Weights of a small GPT-style language model, trained from scratch on English Wikipedia: rotary positions, 146M tokens.
Each number is 128 + 24 x the weight over the matrix's rms, rounded and kept within 0 to 255. Layers, rows and columns count from 0.

# layer 2 attention value, 192x192, rms 0.0655, rows 4-39, columns 0-95
[[134 126 123 139 133  99 132 141 143 134 109 111 134 144 101 137 132 143 138 180 145 126 140 143 100 146 168  94 145 117 158 102 156 124  90 122 148 117 133 141 104 135 127 124 136 104 114 123  93 106 143 150 130 121 127 148 110 130 167  91 149 155 147 114 148 148 139 149 124  96 149 116 164 155 154 145 132 131 126 107 114  89 154 116 151 123 133 150 111 111 108 147 112 140  95 156]
 [134 169 133 114 127 134 135  97 116 138 110 101  82  83 151  98 117 142 138 108 182 162 112 117 113 105 113 134 119 120 105 109 115 138 101 112 115 105 105 102 162  98 154 102  97 154 162 102 143 146 100 174 158 141 119  91 155 142 118 146 102 148  87 133 140 126  86 107 146 164 126 150 137 139 120 123 111 142 111 139 109 147 122 154 130 127 132 133 122 154 157 166 118 122 176 127]
 [132 193 123 106 119 128 107 128 159 156 115 109 122 123  86 132  92 144 129 135 170 126 120 157 119 136 124 114 117 170  78 140 142 116 115 113 188 112 140 106 131 106  77 105  83 107 130  91 145 157 139 134 152 133 147 136 151 123 134 114 129 143 117 109 127 130  83 115 122 132 122 134 124 133 101 119 132 135 129 125 105 143 122 110 117 141 133 170 124 147 141 151 131 127 124 130]
 [133 167 134 114 145 115  88 123 153 134 143  93  98  85 137 133 123  95 152 124 170 148 144 116 114 149 142 133 170 116 126 136  91 122 123 130 134 152 136 142 169 122 129 118 149  99 188 122 107 172 151 133 100 136 146 110 148 135 132 106 128 165 117 125 125 133 135 125 109 128 111 115 128 127 166 129 133 129 120 145 141 115 106 160 139 124 128 144 134 111 147 158 134 125 117 156]
 [126 114 130 137 114 112 133 117 192 123 153 141 118 113 158 117 135 117 144 182 132 135 136 174 110  99 139 135 131 110 114  96 109 118 138 129 132 107 128  70 134 132 116 159 123 134 115 135 128 106 140 176 118 132 129  98 149 143 150 130 106 123 159 136 128 131 126 138 114 164 116 124 126 161 157 113 106 131 101 142 133  71 134 102 132 145 130 136 111 135 152 148 130 139 148 109]
 [136 113 132 154 133 153 172 110  83 167  84 148 146 139 109 110 102 120 123 147 132 128 138 113 120 110 128 112 111 148 119 128 124 123 111 131 146 103 148 123  85 131 118 137 141 156 125  99 182 127 130 129 160 122 137 177 108 159 135 119 131 139  93 149 142 110 163 139 164 136 133 107 116 119 157 123 123 113 134 105 157  99 115 110 143 104 126 115 157 110 115 102 105 128 129 136]
 [110 150 125 129 111 123 134 141 153 134 131 112 170 126  97 149 121 134 120 151 127 107 131 163 127 149 124 139 136 137 166 138 154  96 134 138 151 176  91 136 141 105 100 102 126 145  97 169 107 101 133 148 108 127 128 158 163 153 104  99 137  92 161 121 135 155 117 108 134 135 130 124 119 120 113 103 116 141 163 109 133 162 155 112 109 134 117 129 127 110 114 124 140 125  91 123]
 [135 165 124 107  96 103 123  80 115 123  97 127 138 113 125 154 110 161 128 121 109 148 113 132 130 124 184 122 106 161 150  84 149 114 150 123 102 140 130 136 144 117 115 112 113  97 107 129 124  92 120 198 134 130 113 103 155 129 126 122 151 121 191 135 113 133 115 135 109 148 131 154 171 138 122 122 132 130 132 150 125 128 163 130 134 148 129 130 107 132 112 179 129 148 151 107]
 [117  80 137 196 148 131 108 145  40 153 105 132  85 151 126 128 118 120 125 138 130 127 130  83 107 100  92 151 146 117 154  72 128 129 142 127 112 138 164 168 158 159 147 134 141 113 152 110 120 115 109 115 129 150  91  95 115 112 101 130 111 112 107 137 133  93 116 150 127  84  93 132 138 130 124 141 127 119 120 130 122 118 128 161 114 122 127 119 145 123 101 119 120 123 141 148]
 [130 107 138 107 117 127 116 139 102 101 128 129 153 131 128  98 116 105 136 124 144 125 115 108 133 119 130 122 147 126 134  90 113  81 138 147 144 110 144 164 108 135 123 138 148 143 111 114 150 154 140 116 145 137 130 166 123 127  96 111 133 140 119 125 158 164 116 114 126 114 133 103 119  99 118 126 109 128 174 117 113 126 116 104 128 153 122  90 148 115 131  99 112 139 136 130]
 [122 133 119 122 113 115 133 109 107 121 201 135 105 114 167 110 153  78 115 124  93 120 125 185 144 127 137 129 193 122  68 110  89 153 166 125 147 127 128  79 109 110 106 154  87 120 147 127 137 135 157 110 124 130 160 131 155 143 155 146  74 150  96 120 106 121 101 111 119 122 137 110  94 156 123 137 112 130 125 134  91 145 138 104 153 133 134 143 132 144 151 110 141 129 129  97]
 [133  98 130 157 135 131 147 104  93 143 126 155 147 125 143  94 126 119 121 114 111 126 156 114 134 136 149 143 115 134  94 136 167  91 136 128 143  81 155 171  97 141 102 133 127 131 126 117 128 135 107 113 123 125 118 144  81 104  93 151 125 106 114 135 152  99 113 116 111 134 127 111 143 158  97 162 103 103 152 100 117 143 150  63 135 156 139 118 128 129 161 142 126 134 117  96]
 [107 166 125 102 138 137  97 138  97 102 126 107 127 100 138 157 146 158 134 124  85 136 110 157 101 140 164 154 137 152 149 147 114 142 100 135  99 103 145 133 141 130 166 131 137 116 164 129  92  94 120 134 139 125 115 151 122 113 138 126 164 128 146 140 133 138 157  84 136 100 117 117 137 105 138 106 120 126 126 121 152 162 107 145 131  96 135 122 151 127 110 102 126 127 142 146]
 [115 129 122 113 132 142 144 119 127  98 148 142 151 146 144 104 144 146 114 103 102 110  99 108 177 107 137 154 109 165 107 120 145 150 153 130 126  86 125 138  96 128 128 146 148 138 127 119 119 100  72 120 164 138 129 144 111  97 140 154  93 108 107 124 127 125  87 142 137 100 159 112 133 133 126 138 103 111 130 103  96 170 149  81 136 139 128 120 121 124 149  85 126 128 146 112]
 [113 113 125  66 153 148 103 161 124  79 170 114 110 148 128 125 162 115  98 124 151 133 136 116 112 148 146 120 128 159 125 158 142 117  95 132 114 140 192 144 122 147 138 144 126 104 106 131  99 143 125 125 145 125 140 145 133 122 133 134  68 117 104 100 143 128 110 166 115 138 147 143 127  79 139 143 135 143 131 109 101 169 135 143 116 128 129 170 144 145 149 167 125 126 148 115]
 [156 123 130 142 101 132 112 146  50 146 130 102 128  93 141 159 138 125 124 168 162 159 135 130 111 107 110 107 152 138 163 149 140 133 112 144 151 115  85 118 121 104 131 137 150 128 105 132 134 145 102 142 132 135 110 120 113 138 109 126 145 157 138 134  99 116 149 135  70  78 126 116 124 118 132 145 132 152 189 123 155 137 162 154 131 127 112 140  83 111  92 107 149 149 114 138]
 [134 134 119 135 169 110 122 137 168 105 106 110 104 166 113 127 114 104 134 110 170 138 117 120 137 133 109 147 112 103 108 141 124 114 143 129 168  91 118  94  96 112 106 104 182 106 131 129 115 109 127 161 138 139 130 125 128 128 103 107 118 162 107 125 168 133 103 169 186 134 131 119 150 128 145 127 117 135 156 125 130 119 148 110 138  94 126  85  90 173 124 139 142 124 110 117]
 [148  94 128 113 138 137 125 135 121 112 116 128  72 154 141 129 137 128 126 136 146 126 137 131 118 133 111 111 137  77 127 140 128 108 122 145 154 109 138 173 132 143 157 131 142 126 146 137 105 142 140 137 111 144 119 115 100 151 110 134 119 153  99 130 144  78 134 159  87 106  80 125 129 107 100 125 122 124 131 131 112 121 128 152 120 128 136 140 129 117 142 107 140 131  93 120]
 [119 123 129 170 149 169 141 142  71 150  91 141 111 126 120  99 116 118 135 136 182 119 138 120 112 168 122 108  98  97 106 138 110 150  78 124 140 117 145 165 112 110 173 135 113 141 173  83 157 176 118 123 119 129 140 148 128 122 125 154 113 116 124 117 138 121 102 110 149 100 155 123 149 142 107 159  95 124  93 111 129 168 123 120 148 106 134 133 189 112 127  92 118 118 114 147]
 [141 155 129 138 109 154 137  92 152 147  68 136 153 161 137 154  89 153 146 181 162 141 106 152  96 124 103 144 127 116 141 103  82 109 133 121 138 126 171 148 135 126 128 142 141 107 137 122 151  76 123 181 128 139 131 135 149 119 138 126 122 168 152 142 125 113 147 156 135 151 114 135 138 120 112 104 124 131 112 130 154  86 105 167 134 104 137 116 125 181 109 142 107 126 135 154]
 [100 121 126 152 148 127 116 125 123 155 162 139  95  50 117  97 145 139 109 106 129 102 147 135 107 121 134 173 148 150 108 143 149 150 141 128 144 124 110 131 157 125 104 141 143 145 130 111 113 136 117 115 116 118 152 117 139 102 128 133 123 102 119 126 112 113 104 131 114  92 136 121 131 124 141 131 131 118  99 128 153 110 110 118 119 154 122 125 117  94 124 108 136 125 144 108]
 [136 100 127 123 133 125 150 116 183 129 107 141 129 135 125  88 128 128 127 118 147 123 116 153 138 141 122 123 143  78 183 140 101 133 126 142 140 134 102 133 129 146 140 152 150 159 112  97 110  89 134 140 138 127 107 129 122 166 163 136 109 145 148 131 151 142 108 154 132 129 130 141 109 123 146 106 109 113  93 135 110 143 130 136 139  99 123 140 127 144 120 141 136 131 133 106]
 [140 155 119 111 164 134 134 111 133 125 115 137 138 120 124 104 120 150 142  98 140 156 133  91 147 120 118 149 131 116 126 172 139 123 132 141 136  67 157 117 123 105 109  93 102 140 100 109 130 130 139 115 123 131 159 120 110 127  98 120 142 117 111 138 144 119 131 131 101 139 122 113 133 145 112 116  97 120 119  98 134 136  72 103 131 135 127 114 144 103 127 101 138 123  95  89]
 [151 150 128 123 151 138 128 133 126 123  92 123 164 136 123 108 135 128 131 154 145 127 146  90 155 117 119 127 110 133 167 163 126 151 101 139 130  90  92 168 173  98  95 110  97 157 129 118 145 139 105 112 129 124 146 138  99 123 104 141 151 105  70 134 124 132 122 141  94 147 114 114 141  97 134 116 118 132 155 134 149 144 119 122 124 123 118 141 150  79 142  76 140 138  97 168]
 [122 102 128 163 148 114 127 104 110 151 151 132  89 116 167  97 173  96 144 153 120 135 139 100 111 116 116 133 159 161  99  85 122 170 141 135 125 134 144 118 166 161 125 163 140 108 140  89 135 113 134 102 130 136 132 127 116 120 162 164  70 136 133 133 115 107 122 121 143 131 133 121 127  85 147 118 108 105  73 140 142 131 161 125 143 133 119 114 116 140 135 128 134 121 137 148]
 [141 154 129 114  84 108 132 136 145  89 159 125 124 122 153 115 132 169 139 112 142 125  97 138 149  83  98 140  82 102 153 128 141 115 135 123 106 103  88 100  92  94 150 125 137 177  81 115 129 109 113 119 147 135  92  85 135 155 120 164 113 124 159 125 119 149 129 109 179 139 138 141 130 145 146 137  89 141 129 122 121 132 142 126 128 139 122 101 106 137 114 148 124 131 113 140]
 [121 137 121 151  84 131 125 174 125 131 154 111  79 121 117 130 143  83 120 128 145 106 118 131 115  93 138 100 130 176 126 137 125 157 158 103 167 121 134 115 163 149 116 135 135 128 127 106 149 149 113 109 135 135 124 149 160  84  91 151 117 153 131 139 117 151  87 122  90 129  98 126 126 126 134 113 151 130 156 159 139 130 130 127 116 131 128 117 120 179 123 106 164 143 108 130]
 [178 143 135 176  77 157 150 131  98 134  76 128 146 119 128 107 126 140 149 137 117 140 130 117 160  73  55  98 109 127 109 144 119 139 131 125 146  72  54 154 137 142 127 150  96 187 105 102 159 110 143 133 132 131 126 132 100  97 110 137 198 131 110 160 115 155 158 105 117 127 137 133 141 143  96 138 119 141 138  99 114 138 140 139 130  95 122 119 151 147 115 106 131 141 113 150]
 [145  97 135 130 130 109 159 140 131 114  85 136 112 130 138  97 115 104 150 151 184 129  99 100 118  96 108  95 114 105 145 110  79 101 116 130 126 113 144 130 112 157 131 147 169 151 131 103 159 151 138 130 118 137 116  85 134 109 132  98 130 164 149 146 142 159 169 156 146  98 126 117 135 169 170 155  98 148 140 128 112 104 162 130 127  82 133 108 169 138 131 181 116 134 114 135]
 [114 111 129 133 115 123 119 142 116 117  87 119 107 122 118 147 119 123 137 151 145 125 151 124 132 105 126 107 129 126 152  96 104  92 132 135 122 167 110 120 147 146 106 135 190 147 131 111 127 138 133 145 112 126 117 146 142 141 137  98 176 150 176 125 113 146 155 124 130  86 113 118 103 101 143 138 123 126 130 133 151  91 120 180 126 109 131 122 138 106 120 139 124 124  87 155]
 [141  87 126 180 130 132 124 123 102 146 119 151  86 177 150 116 112 117 133 161 145 124 156  91 126  82  85 119 145 114 117 113 128 156 135 129 129  97 176 160 138 152 104 160 140 162 142 105 142 148 137 108 153 146 121 150  95  91 122 194 100 121  81 124 147 112 130 116 141 113 139 131 139  90 112 132  86 117  98 133 151 128 151 144 145 134 124  99 149 135 133  83 129 133 151 154]
 [129 123 123 165 145 132 154 119 119 164 133 154 145 166 136 177 123 111 147 137 149 118 126 142 128 126 140 121 123 121 111 121 118 138 141 137 168 144 135 111 129 105 122 104 136 140 124 126 164 163 117 161 140 137 136 133 141 142 113 153 130 139 122 140 123 141 134  90 147 144 131 134 113  91 101 125  89 127 139 149 120 111 173 104 126 108 124 116 132 151 114  95 143 123 123 111]
 [109 141 127  93  72 130 111 100 128 114 143 131 142  73 143 128 125 136 109 118  99 136 115 128 107 129 142 125 131 163 137 115 142 125 122 121 116 133 117 120 108 113 150 135 148 143 123 140  89  96 104 140 138 116 130 132 143 146  99 101 137 116 134 141 144 139  96 118 144 164 143 109 149 158 125 100 147 140 144 126 157 152 128 107 127 115 126  85 132 132 100 139 115 143 165 105]
 [115 147 127 138 112 135 128 125 119 143 113 118 117 109  84 122 135 112 126 145 110  97 130 118  78 157 142 105 149 125 114 113 118 131 139 131 153 151 142 164 128 138 162 117 115 125 137 157 101  95 160 126 108 137 148 161 127  92 116  86 132 128 106 101 165 151 149 141 113 116 159 115 155 134 105 138 145 117 146 112 109 149 129 129 133 118 117  89 136 128 123 120 121 131 139 123]
 [148 139 130 115 161 102 130 173 121 117 115 119 141 133  91 138  97 135 123 121 168 111 152 119 130 184 132 115 145  91 140 142 116 153 124 141 154 154 151 173 123  99 157 118 112 141 143  91 119 139 138 110 111 122 161 104 119 135 127 108 129 115 116 107 118  82 151 135  94 104 157 130 124 137 117 138 122 135 114 113 124 177 121 146 121 129 112 153 171  98 131 119 121 128  83 140]
 [124 165 123  95  95 159 125 132 142 115 138 122 143 146 126 140 121 129 131 124 136 136 130 176  93 121 133 137 119 149  41 122 132  95 146 127 111 131 135 111 100 114 158 122  86 147 137 108 133  97 137 128 136 127 130 176 132 152 121 111  93 106 163 122 142 107 110 115 132 151 158 150 100 106 108 124 120 123 118 110  99 148 108 138 136 122 133 133 128 127 124 111 122 114 144  97]]
# layer 2 attention output (transposed), 192x192, rms 0.0641, rows 4-39, columns 0-95
[[ 85 118  35 104 135 117 150 146 116 108 142 108 151 132 123 133 105 165 151 124 138 114 124 129 153 134 159 102 153 144 112 135 104 118 111 112 141 170 126 135 137 137 155 130 150 140 145 167 151 129  82 118 144 132 142 137 152  70 152 109 164 106 103 108 125 108 135 155 118 126 135 178 141 126  95 138 149 126 100 118 122 104 113  61  82 133 130 125  84 138 130 151 105 122 134 109]
 [155 124 183 126 100 112 132 164 138 141 122 131 151 149 146 115 148 119 153 144  94 134 114 116 151 132 126 109 125 127 117 155 105 140 106 115 105 119 140 129 119 116  94 160 141 149 126 144 127 121 131 149 120 138 108 112 143 127 144 157 134 141 163 128  99 128  75 131 136 128 104 123  90 141 119 136 146  94 135 103  97 154 159 188 149 137 127 110 137 107 133 105 102 115 110 154]
 [124 126 159 131  99 112 146 120 120 153 157 124 108 130 123 156 146 114 128 100  70 153 135  94 108 132 113 111 134 111 132 142  91 125 143  94 192 146 121 132 123 129 187  98 146 153 100  88 138 114 104 134 155 135 116 130 138 140 109 133 155 133 171 148 103 139  95 148 131 124 103 132 154 138  72 151 155 101  82 107 126 124 106 140 120 147 134 117 102 117  84 108  77 135  89 145]
 [125 120  88 105 156 143 112 114 135 141 124 109 122 156 126 119 134 161 138 146 102  87 148 165 158 163 150 123 139 151 109 148  83 137 102 106 148 149 121 130 102  95 125 121 142 118 114 147 158 120  97 122 119 144 119 126 154 148 122 128 156 106 179 127 115  99 127 127 138 109 133  89 160 114 123 159 103 129 136 103 138 122 105 101 167 112 119 136 143  79 122 131 102 111 148  95]
 [101 116  93 119 128 134 109 111 134 118 107 148 127 144 130 123 134 158 159  82 148 138 106 103 126 128 114 155 126 126 125 128  69 133 171  95 111 131  79 119 147  81 107  96 113 136 126 119 138 138 126 124 157 108 135  99 142 123 160 145 137 133 111 137 107 150 107 156 124  89  96 129 126 103 131 136 132 144  95 122 127 135 104 130 109 168 124 141 133 139 134 107  63 108 115 110]
 [135 169 141 127  88 121  95 125 144 113 160 133 126 120 129  68 111 118 124 132 177 154  76 100 106  82 137 141 116 124 101 127 130 137 162 122 141 125 131 113 134 126 117 137 125 143 154 137 128 147 131 131 176 144 157  94 100 103 157 147 118 147 102 128 163 132 123 150 158 131 129 128 120 122 119 136 169 103 124 147 122 135 156 121 132 136 124 115 106 160 142 133 133 103 134 128]
 [114 133 105 162 162 160 116 123 118 138 113 152 139  99 136 111 173 121  84 134 108 142 124 103 123 137 120 146 165 105 160 122 149 161  92 113 137 142 136 128 121 126 146  96 116 116 129 112 149 120 129 116 104 173 112 152 135 102 104 120 121 139 100 141 117 103 125 114 112 161 142  93 156 139 110 124 124 135 126  96 144  95 131  33 123 155 111 148 112 136 145 144 141 137 103 132]
 [ 84 110  81 119 149 109 157 150 129 137 137 142 143 134 162 128 144 127 149  88 113 112 142 118 175 141 143 163 114 146 130 146 103 110 113 104 116 131 152 159 129 151 162 113 142 141 117 130 141 121 111 116  99 161  91 130 116 109 153 139 142  80 143 118 117 148  81 164 126 108 122 140 133 101  98  86 137 115 106 123 143 112 114  99 102 142 140 137 134 145 148 108 154 142 115 129]
 [134 108 117 118 138 174 187 152 137 116 122 177 135  97 121 122 113 132 127 161  79 103 168 125 131 117 181 118  97 100 151 144 181 122  82 153 129 124 129 149 115 116 119 149 109  75 147 171 137 152 141 157 105 170 139 113 133 133  94 106 153 136 143  92 138 133 121 119 118 135 133  84 122 115 129 126 144 139 180 172 112 149 174 173 162  93 118 121 119 138 143 131 160 130 178 141]
 [138 127 115 154 133 113 170 131 137  85 134 152 112 131 113 114 131 138 107 195 105 100 116 115 118 117 115 145 126 135 149 135 144 152  86 152 126 153 124 107 129 109 140  96 103 142 132 142 125 157 143 101 134 121 189 118 133 158 131 128 110 119 116 117 117 118 139 139 126 127 154  69 173 144 126 134 151 124 135 128 122 145 146 123 118 150 107 126 125 162 117 138 135 117 124 105]
 [157 103 134 122 114  97  93 132 123 165  94  91 127 163 144 147 113 146 128  75 151 133  85 111 154 145 118 143 121 117 122 152  83 104 169 138 131 128 107  92 151 134 156 116 120 136 118 125 117 113 116 136 160  65 141 127 123 160 168 137 118 147 117 138 150 131 148 130 116 161 152 162 129 119 170 180 115 158 102  96 147 128 116 172 167 133 114 153 164 134 112 121  84 101 139 142]
 [130 116 168 128 114 116 162 102 152  81 136 156 109 138  98 150  74 111  99 101 123 129 115 141 128  91 146 112 103  96 159 116 140 108 106 157 161 125 107 135 137 123 158 193  96 147 126 111  93 108 122 131 126  76 141 132 160 173 108 122 136 107 109 104 138 124 150 148  99 105 151  88 112 142 135 129 189 114 101 123 133 131 131 130  76 153 123 123 136 188 110 136 174 137 143 133]
 [140 164 159 138 133 141 120 123 129 128 123  85 111  99 140 126 125 147 130 143 156 114 180 115 134 118 114 118 109 170 126 144 128 105 123 174  94  96 141 137 126 164 104 154 110 119 137 133  90 129 130 148 123 131 135 132 109 145 139 110 153 140 149 112 129  99 144 117 152 145 145 175 104 124 141 117  78 122 143 102 132  91 112 124 139 144 120 126 132 110 140 139 142 136 131 124]
 [162 138 223 153  89  96 149 143 141 111 101  91 123 104 119 135 127 107 119 126 145 112 118 103  95 122 123 111 132  99 112 116 141 125 141 177 116 116  98 113 140 119 102 185  84 161 119 133 132 133 132 111 145  71 139 131 128 160 138 128  93 125 105 139 117 167 155  92 142 101 137 144  84 133 147 125 133 149 129 107 120 175 119 154 132 147 126 131 134 177 101 154 140 139 147 137]
 [106 140 152 174 138 135 158 122 106  75 117 106 115 106 102 137 169 124 116 140 102  97 168 125 101 151 139 101 167 154 148 135 163 128 122 162 121 150 149 161 162 102 153 114 142 129 151 129 103 110  97 140 115  73 168 136 110 125 148  94 110 135 170 138 115 128 136 104  92  72 139 117 107 153 152 167 118 138 133  86 124 124  69 135  91 119 139 163 137 116  97 127 105 146 115 126]
 [ 79 120  33 102 105 139 167 155 170 118 125 164 129 124 121 136 145 152 141 145  87  96 128 112 168 148 142 161 140 134 133 138 130 134 129 150 130 120 177 146 136 163 165  74 148 112 136 137 106 184 151 159 113 100 137 120 134 109 145 118 156 141 121 114 151 100 163 145 141 151  94 127 112 146 158 143 154 165 118  92  97 137 139 100 154 126 124 106 124 139 154 129 180 113 124 151]
 [134 137  57 109  98 110 138 117 127 101 122  91 138 169  95 124 119 135 160 176 108 110 109 119 147 111 112 107 162 128 140 110 162 165 109 110 126  90  79 126 133 133 138 130 142 138 126 137 125 102 128 101 167 106 120 138 147 117 126 155 145 156 110 139 114 144 163 161 172 137 128 129 107 152 141 130 121 145 107  96 123 130 124 173 108 136  91 141 129 118 135 157 116  94 117 150]
 [ 89 110  95 128 122 149 167 123 136 109 127 124 130 136  86 118 109 139 137 104  84 115 142 154 155 148 151 126 146 141 155 128 167 147 105 131 123 141 112 125 108 112 136 129 146  95 111 122  95 135 146 142 123 124 118 139 137 171  89 114 164 120 141 109 135 123 173 113 125 121 126 109 112 154 145 117 138 141 123 122 137 111 117 135 127 119 120 157 152 129 118 136 127 124 142 105]
 [163 123 188 130 119 146 177 132 115 140 144 130 131 105 136 148 116 107 128 146 122 170 146 127  95 122 140  77 107  93 113 140 144 157 117 135 119 117  83 105 101 127 100 169  96 144 134 162 108 178 133 137 136 148 133 142 132 124 105 138  95 142 160 146 140 131 108 128 109 116 134 132  94 150 117 133 152  92 114 157 111 146 153 140 127  97 107 111 109 158 116  90 114 113 162 148]
 [124 142 130 111 118 135 105 127 152 123 150 129 157 135 124 107 103 117 157 133 121 162 121 132 123 115 117 138 115 124 138 114 135 157 130  83 148 139  91 141 134 140 150  76 171 133 104 172 135 121 120 107 122 165 109 118 115 118 115 146 138 184 141 132 129 127 107 169 149  86 104 122 126 144 107 138 123 105 136 156 119 125 129 124 117 115 131 175 103 134 118 126  89 120 102  96]
 [177  88 160 106 161 152 118  97 127 146 110 102 115 126 147 148 143 144 119  98 112 116 174 122  93 151 136 126 114 105 138 119 109 114 113 142 134 107 112 102 138 129 135 141  86 139 136  95 139 167 112 138 120 112 143 128 146 143 121 120 149 123 120 130 127 138 134 130 120 144 124 113 124 106 125 111 117 111 129 143 121 146 128 131 157 119 140 111 141 162 128 150 132 137 129 109]
 [130 156 126 124 126 150 127 116  89 122 115  90 151 119 126 128 119 149 128 155 118 111 112 145 126 143 125 123 154 127 132  97 127 162 149 136 135 126 127  95 152 100 111 148 132 153 129 146 117 140 131 132 122 152 135 140 126 130 137 116 120  96 115 126 104 148 124 129 128 106 136 126 145 131 116 130 126 164 157 127 113 106 119 105 108 110 116 153 144 152 112 147 111 133 123 105]
 [124 123 176 119  97  71 126  94 125 111 136  69 135 133 147 119  98 113 145 149 115 138 166 150  98 116 100 109 118 123 120 115 129 131 103 136 123 109 156 136  99 123 126 128 144 146 101  61  95 139 133 137 142 120 132 147 140 138 153 161 156 126  91 126 118 102 171 141 164 134 145 141 139 166 142 135 115 117 103 143 109 126 140 160 114 175 154 121 136 123 133 104 143 126 147 144]
 [152 143 122 132  88 131 129 121 168 145 135 137 133 111 147 122 132 134 117 142  98 135 137 131 115 124 117 128 139 124  94 135 139 164 126 131 141 138 172 123 104 134 139 126 163 124 125 110 105 128 148 155 118 150 115 130 133 148 117 112 142 104 117 143 128  96 155  86 133 114 120  48  95 133 133 116 162 107 105 135  97 123 122 108 157 115 157  96 111 117 162 142 143 137 125 147]
 [173 107 104 148 137 162 149 148 110 126 116  90 111 146 115 138 105 113 138  90 157 115 122 127 135 129 156 136  97  80 123 129 151 146 148 133 129 105 131 119 131  83 114 125 111 117 147 153 154 166 157 111 157  96 133 108 131 133 149 129 115 145 186 127 136 149 119 103  99 119 153 143 119 121 160 157 128 158 139 118 102 161 138 202 140  72 135 126 144 137 119 145 120 116 165 147]
 [117 139 120 124 124 104 160 128 141 107 124 144 122 140  84 133 163 112 131 190 142 127 118 108 129 124 101 127 143 140 102 135 140 141 128 113  70  92 145 124 135 134  88 117 117 147 149 117 124 108 161 124 108 113 100 129 148  92 137 166  67 114 110 138 102 144 123 129 124 133  92 141 145 135 120 137 120 133 145  92  96 151 135 144 103 159  99  98 111 129 167 113 137  95 119 133]
 [124 148  32 140  94 126 159 134 179 168 107 174 110 119  93 138 174 134 134 118  89 113 169 102 143 120 118 169 109  98 138 166 124 121 148 148 187 105 115 137 120 141 151 116 144 112 120  91 119 144 168 132 139 130 131 100 120 164 133 146 121 114 156 153 109 132 124 110 133 119  83  84 125  98 148 133 156 126 111 104 146 132 117 146 144 115 124 126 142 120 134 110 130 154 101 148]
 [136 118 109 107  96 101 156 121 159 173 154 188 133  99 112 141  98 116 117 142 125 145  99 165 138 119 104 142  85 105 121 128 122 124 110 125 152  83 157 114 141 185 152 170 153 118 111 125  81 129 164 154 123 142  48  99 148 106 106 149 109 121 101 149 135 111 145 159 170 147  88 118 137 118 147 140 134  97 122 156 103 126 161  87 150 137 112  94  81 125 170 136 159 117 123 153]
 [ 70 137  28 114 118 123 160 123 143  99 166 202 149 132  97 120 117 159 139 161 113 111  98 147 157 117 146 132 145 147 134 145 119 139  79  95 119 113 124 140 132 121 150 145 138 147 143 159 129 117 145 139 136 134 138  98 147  79 161 150 100  83 126 138 114 116  90 192 145 119  98  97 146  91 137 149 129 119 110 126 131 132 130  62 109 147 101 102  84 131 147 130 107  71 125 117]
 [ 79 118   7 137 137 165 128 111 124 149 140 174 127 121  98  93 158 145 113 136 108 116 104 156 169 153 145 148 144 145 158 118  95 165  84  98 140 118 115 116 129 121 132  91 101 116 126 137 158 120 133 112 120 180 144 116 128 116 131 112 118 142 141 129 135 120 120 144 157 140 123 102 146  93 122 132  96 124 136 135 136 111 154  65 164 104  98 119  98 124 147 140 115 104 119 105]
 [192 135  95 151 106 152 145 149 161 119 118 138 132 106  99 112 105 110 129 143  96 131 142 121 100 115 129 145  92  73 139 140 165 166 111 138 135 102 134 135 107 149 146 115 106 102 140 129  93 142 158 151 146 112 153 100 120 114 104 161 101 137 125 147 144 131 152 138 145 113 102  63 123 140 143 119 149 102 123 164  87 137 141 191 120 104 126 117 109 162 165 140 134 151 152 159]
 [154 142  63 149 100 128  84 143 141 145 149 135 140 129 152  94 162 135 128 114 140 173  95  90 143 105 124 148 158 119 116 153 146 162 128  93 117 104 122 120 122 162 143 104 126 121 116 144 151  98 139 106 155 152 117 138 135 102 125 158 101 157 116 171 135 134  94 142 151 157 136  98 124 142 137 121 126 129  89 158 146 119 166 124 143 126 112 123 102 137 160 114 158 104 128 166]
 [125 156 132 110 136 102 128 163 124 121  99 111 116 137 171 137 122 123 150 147 169 134 133 100 137 115 101 166 110 149 144 146 121 115 140 163 106 150 129 128 140 114 112 142 123 151 154 160 111 161 142 127 148 130 137 113 101 141 171 143 140 150 111  88 123 120 120 144 117 151 130 142 111 116 142 103 167 136 143  81 112 139 105 151 111 154  91 147 158 172 131 141 132 155  85 118]
 [183 108 167 124 163 136 138 149 114 106 131  84 142 131 129 143 113 152 118 134 138 119 154 127 123 128 127 137 137 120 160 138 180 101 107 145 120 155 111 133 116 116 129 162 115 128 115 163 129 156 118 129 138 119 138 115 153 139 122 130 144 132 116 127 130 112 137 142 105 125 158 124 116 154 127 128 138 116 154 132 143 125 126 119 119 122  90 152 124 149 122 156 105 157 120 120]
 [109 111 116 143 133  90 148 124  83 130 127 102 156 114 110 134 143 134 138 144 142 119 145 148 110 164 139 103 150 135 112 134 169 124 105 126 147 152 142 138  93 152 155  76 130 110  99 152 165 157  79 173 134 124 164 153 148  94 110 125 115 125 125 164 142 132 136 132 130 115 156 108 131 114 121 146 111 117 117 153 132 115 133  72 143 111 131 145  60 103 139 104 124 115 165 112]
 [139 123 204 134 120 128 116 136 109 126  92 107 116 107 132 113 150 105 119 115 125 112  98 120 113 159 132 116 150 120 151 116 135  87 141 133 133 113 109 123 136 113 106 106 136 102 110 148 144 103 104 139 115 134 123 119  99 139 122 124  89 150 132 130 152 152 132 109 123 129 111 152 156 139 104 157 123 112 126 126 113 123 127 116 133 138  88 169 134 167 108 112  76 136  99 143]]